{"num_hidden_layers": 25, "hidden_size": 160, "intermediate_size": 640, "norm_eps": 1e-05, "weight_decay": 0.061, "schedule": "wsd", "decay_fraction": 0.932, "dataset": "wikipedia_en"}
Each number is 128 + 24 x the weight over its row's rms, rounded and kept within 0 to 255. Layers, rows and columns count from 0. Numbers have three digits each. The size before them is the row's rms in percent of the matrix's.

# up: layer 10 MLP up, 640x160, rms 0.118, rows 454-603, columns 120-159
# down: layer 10 MLP down (transposed), 640x160, rms 0.0601, rows 454-603, columns 120-159
up454 104:155144155107154129156090112146115122113132126102128112136123158143140101154117125135184119148121138146163126131086164169
down454 105:109136094114134141123086116108104122119168108159131136114108132127102131120121146136143151144164121142204157107096123147
up455 089:081123141129126123139104131144145099122126100095153088090083119144118135116129193096156155099114112109147154123116139090
down455 085:140067108082151145128148160116132145144110102134109104120112134096103073150133165129086128108145153151120121120128092117
up456 088:143126084135101119109158126159119140185160134110118174118119107164095093152102115162091132129122146149109146132154103131
down456 090:133136118159119130110096141131130107117163137145143118122168111105157136097137130078093083127109106142127164088132138095
up457 088:151133108119102093117165126155171138118131155182118143089109158105163136159131101156145107145134145095125135076094129158
down457 087:147128093108125120135118169145133106104113119131167141142160107113102077124112088073158146109113138143130130078139133173
up458 102:108179100153138109131084104071133130170118140132099137096124187125144138141089146172106095115112134127078117128142112120
down458 104:108190119102164073155156150108131158124145142125164138124137156085145150153144107125163127145116086126089065136136155117
up459 105:162080102073120083123122053106122134113149164145134132165169125143143128117120125096120141149126142109146130161123104112
down459 102:102133119125100110130109149126115136143134136152170124121111104188139118153141172125086144147149116111098136106125088152
up460 104:094081125166187147093081126104118126143108151081132150148149125124114146131137103118098149115136130073093106110136114131
down460 102:157125169117115167078106154128097121104111107170120176126153136134114154125118087137131125147115122160079129131121095139
up461 123:105140108137138087083145131151143126160100124175108145106125135105121145098116198159109157171101158084134135134124171115
down461 127:119120139164119131118123179112124120135099124160132170179166145148136113142160144119075129161139160134159127138085068173
up462 101:117121155102192137129123101103105113126094120137138119154090113107128128142113129152151102161218133150106183143108122118
down462 101:134131143169136132131163144093126106102130120092116139128059074159156140081189114138135153120134169127110088177119135151
up463 111:156165156120163123145134117122170172114078121140154153099131123159137171123144121084129127123155167102157130135097114135
down463 106:110098108099109137128119178145119118149124152145166145135133157088139115132135102078161104080093152101147122128091190094
up464 089:131106140106163131126135145162127129091067163111179107157124143157140104106152171142135121148122112144175112116147135121
down464 089:128147164134120129148140088145108091136133138162111104126121112083092089110113113138096144121136149134150181127117085117
up465 107:164104125105145106120098110101136135145125139097120123114114096138170114143153128161168140139125083117115161136146127142
down465 109:152069108120086119166106140149094138148108113119117168117167162129120163154137121152137130137145164058112154140126135147
up466 088:107110169172118157108147119120133133125095172138139147136130123131157150119144124109183167154109093096125112139123133140
down466 083:146111103094128128101103126119151134109125136127159134129133123111126128113104178156141101167149155158111097141177136149
up467 077:091108106128089105092107131108130117139137146132086100136123124121103122130119109134130125137090152125125115167135122130
down467 072:170182122114122113117171132103144152101134144099121112132128159136095151137154127106115167116148128153152186101122135117
up468 112:082166136158123147137147122106117094125074125137108127141121162154163134120122134158133113132099160090116147138121145126
down468 109:119190115106142136130129135129092082120123127104135142167135157128108173123142126140154146139104149126160146150128118113
up469 101:105113098145140127152105157197148109139098139162118163126106098121123130111155129136166157133118131126140138173105169092
down469 095:134101147125130150155116100182121150122104146164126131146134131119090121107137146064118132138103140135091144113157116133
up470 088:174061097088101082088138175125177110138118158122178123132100151099149131134150134177139140152126146137152175138136117096
down470 086:150114150125108095118097104053115112151177097132113147155101166177148112070125128143087139108145110110136138111130137147
up471 097:097091115113128140109132106098110129193109149124118171153135144176148106125142136109121094145122129154131144101146140152
down471 097:129145131157157095137059142119143101150150140104114154135131127167136166133089147155126112105115120099121117113096148130
up472 109:125117115099161123092107097155108181137100137135104133137100111110098122160154105167074132156135132144128150136114137097
down472 109:118125153116157122121115108112101146115130052134130214138123120100099127112111125147147099134105126121140144140130171133
up473 104:147123117141099157153129138161110101126113131141158142098102073142122148130114171152108126085150158152153142089169124121
down473 096:133136095116130123135098107104095135178111106133090148096127120095093133142153162073164122122166128119119142127151124138
up474 084:098124152105144106193098138112161142090086133100139104113108120148124152112098109114122143127135159096175120129143143148
down474 086:144136086115131117154156150132137091176078137102090170110127143128163112124122104110143148126135133152161104162098168101
up475 112:143149141148107129110151152142119089134118127093105170130130145133121179095166125120098174106090114145152154128159157134
down475 110:089112131128104098112146100159111108104112114118151133128156142094150124162180106146158110115100122113147149144135131157
up476 097:115126115155148122142109087141129154113093092149119115110085147150182177135135117161105113109131105118138103124144127111
down476 095:122112157140127120161115123109118146146106173162129151148109144140100144116123112134162159164117203114181069095155107116
up477 095:156106102117146104127109124131057115164124122150098136119126129162138083202151166145144152120093161093152104128156112099
down477 091:129044121115108112138106126139135159107117114093102122140113134161073140130150134120189126099146126171115109132122159111
up478 075:088141129118105146132132136122131117129177109173129167057147131128090129158116122155113144148178142097158147109092150164
down478 075:106141146148136128111146115123085114129142176119121177143130138098115126119124137109158149139079109119126185129117149141
up479 101:169162096115133115151130139115171114119142148120107110115105133163099090121068070141101160138091131119113102146127126099
down479 097:109156135095121125148117094091135140106137120144150171162068108117152128156130126159116140107098105138131151127133133135
up480 085:111134124120137108149133124119145166151120115158123096064151095119135106118128168145157134113138147116090138133164098113
down480 089:138119121127155153187139120080115129140118147111144142110095117092080134096139140132090127096151125097130070138152114138
up481 129:150110140150108144142139155123097094115130124113110156122104137147130140159114108143132084180175159133094102143105137083
down481 125:073099158140149120122142140139158125096134131128111104125078120147112128153113182139124171130102109135136142137121171180
up482 109:172129158103136127169142084121121127151134141113115148137115139106139140136172106169152086124129157141151151132150172089
down482 111:107150169146142185106136122174108150121170137130133132084139099136147176133107155104154102084097142129129130102148117119
up483 105:132136154142128144114105083115108093138120102113116140124145113095079124110076084119141154136172154113118121092131120114
down483 106:138137071122156131171130119131177110112132144138148150116090124125098117141150152178068110129178123144136103131137112105
up484 093:119132123154115104148107146128157095138162094129146115159093100096153096134122132161155140162133167069144131111120119173
down484 088:126133105146117156138150160147136094099100120162124208090108138112141121157115136137140108135134145111066155129112085101
up485 114:132140159182105102115154083103078156186157145124148121135086133100138171113131137142125157154127120110164166131142136122
down485 116:096118086085162160154120120149175095131113158114135140166099163152131170147098128135131126118124143106150115126126177130
up486 087:109123133174128109131130113161126119150083117169120136112123172148109141126148120100116106145119165122164148119115187122
down486 085:155173143095127145135111115150156106096146131123087151105134110097174127154156144112131188130151127133135118108120115158
up487 083:158094092123091160113130090123120141154141114166119125128127113166116152141112115115134119149120091111092127130146134140
down487 077:080175133170134139190114157134116108101123131123116114134142144085116105114136127136086171130125142098158152117095115136
up488 104:156141105085161162118141097117104162122140108132113148095116157059136134166160144142155178136155117138123146147148142139
down488 105:111130077186095147085169121130128152164164113101100138125138104122134116110137148150137111124135150098128120107118120129
up489 092:132126138104103127161149091139130160095155188123140137125103104154130192138166110125109122111102115140112149099129144111
down489 088:113123124128119110129178152112139099169124104120124119145141162146144142145124140125143139124147116139100134107149097133
up490 113:112153113138133141137114104117117146179117114179146153126111132151122141148116156101088106154064126120171099164168130099
down490 113:130113163103118138145163137105097128101131065147112156101098122128117156167135110127115123168119140122088129133160118113
up491 108:142128065136146139102135110142133146145125117127111125128126079154136087124142113174144109163099146165098145170130151120
down491 101:100126177111162135128104133135161178135161109125149106107162073101126145142108105136146134103145140102131153120098105119
up492 091:200145130111146123113123190134122143132134170160125151155118132161094102124154129159163111097138182127123194143137101118
down492 100:131131137135121139135138081130148109160143142136135111154129122134110074181131117111123119144156117073102103095139167126
up493 084:123113137132155116097168112139146149152164152101140095095094123166108109115113139140096111134121117163152092113109153141
down493 083:135143113100139125150092170148158115119112142082155177133141105128146147113129118137146147142141154144058097121154158077
up494 104:115121143124140123123153107128127097098150101109153153170142107114167086154126090155125120103118142101125149111113148168
down494 107:132106112134104096120114151126126159154133173096142143119094127138098125117115110174129171067163111141135171129122133118
up495 097:123084121123139121134080143129126125128154134128129092162112169114092125145155101171139138134179151085148154111169114111
down495 097:101134100132139162105157133134146105121141107138109159098141158123151142140153125131136181094133108162140102122133144127
up496 087:109127103094164133126108100116133149095159136127113148125167103178152148135168110137145146110039166104137091138111104146
down496 088:161122160136143119096105156133086166126110113172180133129157151126138145116147087139126147182137143139127126169089103128
up497 109:129088115113147104140143095171124082140146153099171128139087118117137124136090181157147108138145120138146140130137088109
down497 109:106153189125126155140167181153111179133171117183104130106144131112180110151150090112146110135134120129135114150100173099
up498 088:176102158161123150136108169148083127131078118104113146137114116139178122130110152133118153148130123101124162129136145113
down498 085:148124162102098120114133167120157144112146130116094151107127117114168127078095107149113112176118136140136133131136149104
up499 109:138132139137133108099134105126103105109172148106121093112089095113176154117172114134075132128151105167094154143156094162
down499 102:097160119144158139121152148147144108149151142082128114157107133155132090169142100167139142064128132094146150117150080106
up500 111:148115093169167080156069144168170134105134142144085150126135134124126120095118102147124102128108172155113120100109127118
down500 105:071135102179144115084138094118104130119118199113179104149137093159088137152125135123154137105142110123134166110091117106
up501 106:159132106132114133075167080146126151103077115123122113122123180115113139176117150123130116122139113090122141141107110109
down501 110:121140147143125124118126154101135092161112093128108129118107133098103074126146081074137131140132151125113110118158084098
up502 116:139124143134141131122130096133124199165133130110135128147160116166139124120116138134107153131114113080082121178159163105
down502 118:123144133121140126137117100131156159120168091127082103138126103117148148147132146147120082146122146147133102167110098123
up503 096:166096129095076093138124160114141150147137093126104144106149135127163128156129172139149101116134127097088135112117144126
down503 094:139147146127097115114141156109136137100139093125122172142169121136132133112142105122098113114096159141125147107142178127
up504 098:116118093107173124133113117166143112135180093138110100123108111113141141118138140180126095121127165118119137159176120133
down504 099:113073152153091129135153104088095169115131089101107132155137139100109118163114131098143096128123117147160101126138127116
up505 111:097106138124147136084108113089114101134158090123149127107098123109128147158152100114130131177163142082122158118123140157
down505 108:101125112116132090126137116142109118136140185121114107126104157125157111124127151148122164147138106146097108134137138155
up506 110:144139112132120111118157104133103105115113106183132139110151140162107131138138117116114138122134111156149134094088132122
down506 110:094085110139127148091165139097103148085126106180129089123151167112102119147135146125100143140101160159143143153173124093
up507 106:119092124137120098103099162178157109124158166153114143115150143135125082110124160099091179147110111163115114150162099095
down507 109:163096119164174141153119151129151102127116109100112139153143173100121131112123142134134129115108091148118149158142103105
up508 105:142132094163167070107107102122150149185090093135132113105119103158129121092092103101148131143106097168115130147080181100
down508 102:146093088107151108089093141148114139146130130120099077105139163134151119168139132130087127166114106128151095085115145110
up509 095:113133111135134117121125071127114138126087123138114135095070152168138139095128119144157121113131105136157162123163124176
down509 094:137133150114108154117073165121170165116108128139109161148130095112096088097168103116116146123114099097100138129118086136
up510 095:143112138116116119123158121178110138137160136118099131107144104106170093092094122126155114100108118135098083151151169107
down510 096:122123102101118106117116095122115150144149100126120110181135093127154114105078153123082156113195121141146116126118140158
up511 119:120150161128131115165161122118147143138151114138125122165169153160089162160119119136103135142137111113164136183149129088
down511 121:143136157082118092162123141119108143165155153112152127103167105121106108197136108128122125178125140164120124115153104127
up512 106:133166123153106110122189101138136077154115170171097156158118146135087144130131164141125126125084179148182139131080165111
down512 108:136122129130170118091116122120143108123137156111104095143086116141100174119123112134107108125169178147110174135177119149
up513 098:160127147173137169110137141146151113093102090159172139135121174148104128112122098138094113127080133177100117134122130148
down513 090:152130089085137134151124101175146137140098099094136124130155076125153125137105148090186143084149165136103109126168141142
up514 104:152098147129190176160149123126136151115141108111139136097100123136122134157085131177126130111112203123110158063166141116
down514 105:108118143136162089119096145143159138123072111164125151112139145089155103131151160125097134120130114152115120131109111077
up515 098:121089126123143096153100126109119117152184095084144079128123113088133129143136119145120148159126186085122104110115074124
down515 096:123156154074114130137107137135123126132106159171119100129104173105127116098117125091148137157090157130160147171111151167
up516 118:163104121151130112111115100132094157082129072166136155104156096098157123134142115120165161120114071129142141125105112152
down516 115:130123116124111112156141062146105102097129139161092135064192160061105112164127078143109167126118163133144112111087144077
up517 107:131103129077129155105102132099130131142141136119104141107099123155104122150102120182141117129116134096157173147084133135
down517 100:140110103157155166132101179119182103140145115118117123085144105120097093140117161136180146098123109167117119139144162111
up518 112:116152103108139135153157078095139130143140167085117185158126122137144132128108126166135172115127138129104134102114173101
down518 106:158089142090158137095089125136155179156105128138145110100110104113091097154091141161138107153122124178170110158164162132
up519 094:140095139170157093132133140141185098145137118140142086095103114117180122126130148099144113085166113110127126111102082118
down519 110:145103128107135076080126121161140105111136114130165168160184142081110083135155156106126151116146112187123114117139160131
up520 104:111116095130123153128066083140159128121139139101150129123127093115111147108140149157146130114107164100127124157091169104
down520 106:113151140145110164124137145110157137156171126148119149156100128146130089133110140115126117128129084170182137178123122092
up521 109:134118153134140161193111154146145110130131140107093148136148137133108131129140158116124110165121131154075101122109157105
down521 118:108097132150137155099138087129115161128126094111146114172113119141084096144114145116103105102134058136171110125146183144
up522 112:145141137122153110116155114116147140115135138120144148164111092106152132131136102095104108134125110174101147147175148089
down522 109:056113155164131187126144136105142139159114108140142121134140118130139090101160149144149140115127106134119151108144141148
up523 097:122175152197100145114141111081137101142153131133138115140133107129106154155137137162158149143134142133160161150133159121
down523 094:144124151080110101111125082134149136131113144143176131128109134114110194116124093109104130143155104140165126102086161143
up524 108:121108132149139146108141157109132109123128143131161133109121112124158118113126153136126103123121124133141118137109130135
down524 108:143109119120110091119107156134148085128162107130130157097158115144065098131195110143149119137134149125141137163125171150
up525 096:111108138143088101118125088168143158162125147112090126144126125106136163058091114171108151107071140128117135091109149166
down525 102:102111096110152097134176101132179129161159133123096120128118140107145073104157105104147128135122128183126137125127152132
up526 095:162143182214146136111158122142103114133113175121106137103121140100120135110145101144145128115122122127131170126124186132
down526 096:167093132162089163132129096142124096129138140080099098118187106133125146103102134142164130155162147106162091104145121122
up527 095:136096092144151109072142135124151129142138109136131145117134151114114160117123103126131104133135123137151194207121116109
down527 096:106097145125066147093149121117134155123171121179129126115119127148118136136116086126108156101131132148106120082166147139
up528 104:120103162163101129115133187088149134144158114142140132189105116127119101139124124129153107115107108116126160117068157137
down528 113:077106123141150150140119127131137161140102109130111086130118117127117159167104175151124135125137116171128096190116141121
up529 089:105154132138136139114129146131128169119147166137150132140083116111147131129146128133115126107135123160128111152089128069
down529 091:095147123122121144139118114111125132131133114105126116121138157168105135110116143104160106120096127121126126119111134183
up530 096:119154168137078123136100146135115114115139136120111108116135145154079131123106115144073114166162108108137153171147149085
down530 101:139102155130110123157134104114147122152120143086124149136122150131137154102128128123132147112114136156129107093159123125
up531 101:153088128126165136150076132149114153175145164170150123177100147173144097127163105113133127194118173135157108132155131123
down531 098:127129121123131103101134142154138144121167140129175122143132118120164145109146091118096134148130075112142111133087149163
up532 111:122102108116130107145122082107131108119078130121100135095138097144132100094102093133152138096170109124130117083094118112
down532 115:156141154126089121174116044108140182120153087159143160136099087118147108121093147167137159164123103136141147091139108129
up533 099:122095147155130134129168159134105117188112156151130153131133181109129121103126125155150075119160107140120144171097129143
down533 099:116088118126134131102099153118161146122191078105083121133116162084138134071116102126098112149096137152118115112083153099
up534 099:145123097093147115120131131104112152120124123124107108118143130152139113129110129145170123118102140119146145150093138087
down534 102:099148126127104102130136186152125106129123142133126131118092092131143143140129160118151081153117105165138119113105053164
up535 106:147095135184114154136149135162138104143105144152146108074137127087102087122148106141090130156097119110102127176144121136
down535 113:092124160121124182085110153087118116134120141159087147127169120126148156106114140114158127093156142160103131120097106159
up536 102:150171115095165116115129137148081169129135126178082132136131136142099112137148158118176100153140134186108150111109133126
down536 103:109180153150156157138130142127126135154175159142136119093092121099147115158132116085135132115132092124163135148171129165
up537 103:086109107141107104169133075100166126105089112135140124116147103147115164135164090084105176100149088105107114142093178113
down537 108:157153077113103112114173081111138139116145111144100109151159177110133113127103094161120102154144093170100140131122117155
up538 109:114155104122131125086122163127176142170107114184147104134149113132123091116127093145150156075119116070137085144116151106
down538 106:170086154082143145107145067148146130098118131176123168131110108089138126121110087172134132118163119149123148154118116093
up539 104:150099156155121114149116146113148127142117110151158084142133133127089120097182162168144122139083132105143155139145156092
down539 102:125138111125091154126133126145197119136123143162136162132098094179135179138104184109141085132141134136111122147118104136
up540 101:152095123136087127139129107114128104102111141122085144125146139104099127164150139109126133156095135164101137086124180108
down540 098:094148146130159142125145175123152123097179095143154132140122123125096161118085136125098129113155143135143148166136122160
up541 119:109079169125094122125150100113112174131133100173102107073099103142121107117078127171116136171151129109146116122134141163
down541 113:094089123164142107129093129130135109140130131128110128151153128150108092146165115110144151110142162164104123105130124127
up542 112:164149175141096145139141090118122112199097118125086133131108100116131116119137120091123117132136107138123121142118144127
down542 111:113126072065114093100119129109147100129129137109134110093121113135166108086142165123106049113133107155110140118150142120
up543 115:107144130114098105138097113110126128105109111193142154142113104139088137167142094107130115133157113105136109126130125173
down543 117:101105107117124151125156092090141162123150148150149099108144101130137117155116161121133105119119117118079130146124131151
up544 118:180132183118167156135141114089125143127124102107157107134127150142157147144164155136131159141129120092108143184103167099
down544 119:167111121132141127117149118113085113176103098129183114139114124154076134158139136096159130131161147104141119125178095124
up545 098:153123135158092110130103135135151111105094128095064115092157127124130116130131119114134106143108144101077177130138067137
down545 103:116138123182133119150131109134141127125127133153129155159093101130123154113175139160135116090126152136162152112155157141
up546 099:119141147138130099132118113096141116154087137109127118138181125097139124111148144140080096127171137086089128122172114137
down546 095:125128194127128133136136140120078101134149124124128087107117159093165162075136158113103110115136143166159082122149133112
up547 105:115115145094133090122138143113121143154124121097143094122084098178117090146118120156130128122080134120116132135095116135
down547 106:137123149134121129151147079146113091123073089159112166113135160085123145114150102085116107162123143156116131117109114107
up548 105:101135103132152160134150114095142101159091142162122104138129111160123123142170122114107126175143082110122129107098162100
down548 104:119112136126095122128127132134125134134101118107108156139145144099093124097100154097138127123098152128195134052172141100
up549 097:158109104125172115134161121122188124137123140122156153143161120147117110110157126101119122152129095181103145155170126164
down549 105:118124130142125149150109122147178112142104085147129141189151109150106109147121171104140206101137122136166105150114135160
up550 107:183161164106108114114108149145131086130130142180123144118098174125137081172130102163146130146106142144166136117136140114
down550 102:128103133123095157115154110120132194127139158138147097129151164137164087149166160154128116157183152114108138175144118106
up551 099:146072100098110119111112167138152137121129155102109109098155167103123130149135089147115150151148132190127098188124137101
down551 094:121167130106162094134110155129104097137143178134118116108093126115124107110161168125145136132143134116083140115098134124
up552 107:148112148189101151095106129121103128111144171122096129099149103111152123145100123132112101088078144118107107146120128126
down552 108:113093100139158143138099158112131114130185078126112139142083143093145142121119180137098123116166140115140088129135129154
up553 098:144108143137109126134099109166159177143123133161113122054135150114133083138085119130127130110143130106189095155145127123
down553 094:082122114149122121134090124098064144149163104093117130149173094111125146116108119154074115105153150114106159127111129083
up554 099:128142112114101113153135131155074133146082138192167162090124139148113077118171141119139149149150144115119117099135135111
down554 092:101143131108168111139129130047170172137111151129121155115116082091115089141134122092103150090088116103123086108106128121
up555 113:151141154133080102163147159146148127133181147117145171177171097082130152148141141125142118122112114155160117118101100133
down555 115:121096163123138181116120145103122140131074109133155103103151109116163085151114145136086152106150122115129153126168132134
up556 091:101113158149144093154118162115062148139112139115063122138137140147123138124104119121113119132133153130141091119163129081
down556 091:071142105142154099127129132174156104118127119119148119114128080140159130157097116106115110056135101084092130153088144167
up557 089:131134158132099098119101071104102129145089146132117151114157149159108167136150149097138118173134103152109147152157098073
down557 084:158117134134129156095155124097093094126155103144138146139101088139117114149100144144174117127142112154142123080145134116
up558 099:126111112128099100154157126167172121139120135106112112138129172109125136091100140117125123148095161138135159136130144120
down558 096:097085118152116125119125135110098164128168145091163113119146130127136094168130136124110138141135104142133082108158089151
up559 102:091151173158113129151118146154127082170134112109129128130148112120150118135136115119167170094097143147127108134142120123
down559 102:103176104103155141119163098126118146115094115111095115123131145126123071143117160171096129135161130131152161086129098139
up560 114:129155165068117165102103181143119134137174133121108133131157128167116092108115118141136169122123094141125136151161151133
down560 112:137109129106106124134163138116146073120160101159087129079100128150074137107109116120134144143099171126147142125152109159
up561 096:087165094140111130116149106116173106121162146087071104145177189137120086130160102132148166143120133112117130140120139107
down561 100:106125126123135126130136123093149152140122154143134148115157151156091128109116131083126095113127105106138141078129134092
up562 103:143147111129120146149177124069120098141138191114099089086131139130097086108125099170120125096132103118158126120093115138
down562 097:119165133093092170117103135115100117145115157152109152105135140115166106126133131121141104132131133109131132112126093113
up563 080:103088160127100127157078109097156125150137139118093134098120108121135130139125131096136117115083101133118117063082131127
down563 078:087141137160140114087157142147136125107126139111152139150126149098150102131086112106175144113123121120094113145151104138
up564 088:164116092118119120131112150114165144165147133116152156141065107136155100136070149139118112117140137143157149108145134123
down564 084:125160135130123129068099168087132151131107140113130165169161099103098110114139138086151122131135133151165152125131119128
up565 096:149136104141133111145111135161149116143127148179111107095122111132112143127131129133154184181087135133186142106105112128
down565 095:093137122110164146102153115127148116122135118171131139161116153151116119123160133118134095088139128157092141100130132144
up566 112:107124125119112134136154123122114115115148129135087127121153162150125126148126113151161139132097073115134133167149164133
down566 108:086107122146109112131158124126154130152138097097111133100122138148148160129085132074134122114113138113131122123149123143
up567 101:143125108091112136118111141112120164150122180134141112118129092096110158135134095120126143114103130102111095102089131143
down567 101:086090111161140128126170115169100158153139107109146151093113117133120089141154082163098158135122122146139092092116135141
up568 102:119113108139123139129127101159094104113133099130084091129114110143118102150144158116112145149120104131137131136135134124
down568 097:109153088144108130141095137136104093123110109112120130144144128116140126147133151133124146131159111096097157100129119119
up569 090:151153106168135150128139148120158113124101154108092089098125126139166096145131142175135139119189126113157128118110138121
down569 088:133128081142137104079108087141121093139125142100119148112130130134133102153130102114157067089186099112140081107115141109
up570 092:107142151119144094144164102103147116156129127110130133119173132120104110096130133126136133149082137155130126119099111077
down570 094:103133106140103136142117146138121144109120077144117128140145115141129118116140123087153096129134131118101125170117154165
up571 109:170119136106122141189151109105110129166129161106098127123132139177161092145167133105145143134118142138161134127160127127
down571 113:086112134093111141116125139089154134115167106135185104106119139121136123078155117152117155092172161122134138099088121112
up572 089:132159128126117127102122149113135118164195088140123151128127084135103143152151130110091110177140131124156128137118105098
down572 086:168158141130155134139142171114115154152122156165080129127113130139164137136100134113099128127124147138132128088130085164
up573 101:165142163068154122177117131110141102137170082171141121114107129144116113120121103163107141150115141112120165160123145121
down573 104:147120086134123134103121154135108151138117069135148150120119116147140155133087135104144098111148153171150103142136122105
up574 089:126113122092107163136142122153125100157177119146116122165112101104100101157118093113133182111121139193156091107139155098
down574 085:099152115142160141110119151123116124066114126114175116092152158116152149128176130133118134135150113124120110106124154136
up575 095:135136099119127086093072084112109128096126136078150180112099176137136093172145126137131132144142156128117148141096154152
down575 107:084090101123110142119141094117092165107155144148155157083134154101108110153157131158115096131105156142078131164116142126
up576 095:114142143118139123128100181138117106108125117116116121149161111171132120161102073100143130068146113119179138139124116132
down576 101:149135118153096120107108092081138144153111126128131128150169172145168139107133133098150109115139134119117129068129154122
up577 095:155114115129152117119135168103148169121094118122067136142168128163125126133129095160136126118144106163145124113146122160
down577 091:138126124123119119098091143178109159158074121111105151130145107150119124152116132110030165126091108083097145120117104121
up578 114:119130123127105106084122119128110157123133144079069105160136098146113157139083100155119121147100122099082121139141110116
down578 115:141137113113124112105093160125113130109145140127169090117132130107116130131155098109128103095109141113139089180093137140
up579 102:113118167073115093124140123133120134141111154127131116145115156136083163109136146114114106095148118136169112161102172077
down579 097:138126134135120149148141128128120093110120117092110115125148139141102187124163147090146151110127139156111134121094151092
up580 110:130109144148128104140141090193099128110133113089121145125144115136120115137130107146107153102116089161100102083130106111
down580 120:126131103151134108095121150147141104116118096131121089135111101112085106129120109121149123118113100049112102136104069119
up581 114:190140139137185142132124134078119127080141152115102104099161130181141155105089130132160137132149154090137099118075131121
down581 117:123064143118125145157155112149127158127132112107142093148144183123136156168129126094147128123145188058137101119148196136
up582 104:108158139142122078134150142130119123134129098087116143125146127124175128140177088132152148107133155139106156165116156120
down582 100:157125115154080117125101127150165132094160109121177108124130086153103122152113115133105132137109120156123144157085131118
up583 080:112116135124140152116196111119115113121130084145108110102131135112092111112160131167117141156168118165107149161153103159
down583 077:077126112140135088136072150127108119149123137137129093155108109165109145160102160077142177128166090129143113139112132183
up584 098:160097135125109125138156100168111139140138114135157152131114122118157152139120153139120132119132054126129172140162119101
down584 094:104161160125150095139120166114121148133147091133119134108080139132115101118144141162099139154139175114107125116150155172
up585 102:151111150180123123134140134131161108100139156139152102126106145097133182135152131127099174143138170119152118129105139170
down585 094:162152108169174144138150133115133122131146128100145133155163171128150099102109095143136126125146110115152149135143156137
up586 095:103134087162137140119124134148110109137106146135105072138136111147122086122139165135136145091127121144167107133126152128
down586 098:114177072095133128107115139114154114119141129159146144132157134154113105159099166113085117118128136140147150089140167142
up587 102:093136120141144114116158108115116118144128139149162118095126166112142133139148145126140129125132162101107140116172186140
down587 102:157150124142117130180121133153158127112158162127142152139149115124146139152136131163136135135165129111143152159140128112
up588 094:133092112091128155132161092094155139071157148112094138136113102129134079117106097153112128114094186152109155151121120098
down588 092:125126088084129135132095118089130105149130159155127150121124146147128103149165117127091108127184113133115145143101150126
up589 085:124107107129127133151140144137139124099146136161072148178136108112111109092167118145115133107084140127095151126138132128
down589 090:166137133129148101106123101131096123144113114116105146160147138143141133118085173130132171130143145159100102091152117132
up590 085:131148152115109112145128133129111132152172096137149147128136137122107153116130090083140124154124169140121196168151118151
down590 084:139115110133127142129126130138165167085151113129120115134185168118153121142073136155130116112159084154094145076124125100
up591 116:113088141136151166156132118116097141139086129155158136094142159131136101122119148112160129141108144141100125103146150137
down591 108:140094121117146137073147151113134093125138142104180173128082138122121134111111119121130140112131177183137166124094155128
up592 086:143117168163139144104131108198139143132158143124113139137123087136146122128139152133108111132095130146165171115140152097
down592 078:108144127130146134090125105135107154146117108151101121099117137168129138130138107125144095114182146142141120136117089164
up593 089:139110153145101168116121177122107118131165119106105132129195159162105127119191134117160158118100116102142111121103141118
down593 095:116182140119111100112173078117119130084162102103157097132133149121156111128109088112100113140080117121150110101149081075
up594 092:127103095094157141110159118126094133164082158127134137173123143094128189111197083141106106124067181122110127202117155131
down594 090:121142146117138133100083125104114130135140150127130135085165123128172110152099132190131155124098134151110116115142082119
up595 100:104114146112115075188112129148147176131127107166138154124155099099110116188145105109109145142135132130131118142104159101
down595 096:128125082086122100134169124149131148135096152128090133079109118123102091172093113103059138117117157085110163115116105138
up596 098:169135119104129121145103116167122101136116146165087133169144130165111150131104132127119095080154167106128138140134141127
down596 093:103094114126151127068107125096104069133147113143117125177130139133149162117087141123156139105102151122170161131139107122
up597 097:127114127143082114124102163112170120109126121133153104124107133126139141108137094174110141150074116125157151099151134096
down597 095:133109133101129139141102116115117130141107130110167113168107155150149108112137157108112114180128096160122137119094100157
up598 095:101163129168138076130143134165098129152129145138097141119125106137098140105128088144142092154115162114099107131085145146
down598 095:113135109126150149143099153151095120103130132117094130109130130125108108142143141151137146127167088128085119114122130126
up599 101:123114129088160111162108161088122096130127140151123137147126130163133121164158134097147165148121118111133103099079155140
down599 104:135133083131151122126110106112154146150129104152146124093139143165122145135109129122118157143132106136125106115162122118
up600 094:150117129125149116080141110146103178123117153128137166119076088164179109121092128154123081133159174144112138117191139144
down600 088:107132138133148178109110138143136168102179129140180164132120141085129157137148167148153099132131138142117159127135115094
up601 107:153091124061158107142089143122107109165151120131150106167136108116136119166134128128136162128103115158129171095104157119
down601 112:196108115115112099119120197140145132085075130115088133109093109144128140110115192109130128111111124135133167119109148133
up602 098:169139126089106110126123097133138144114140154121159088170153127111139145132142139140112108137153123091118145126097121111
down602 097:125127141168175144102122129125127144112123113109105146101110164133140154120115149125116140185118106151141069134133133129
up603 089:113127142121124116130115114129160141123126123126105099134104135098130128136142132117159108139085122116145129101150165121
down603 086:123135132163095116123122124127148100152099149105114110140137094078135112108135118092134116104148178117135105112131106129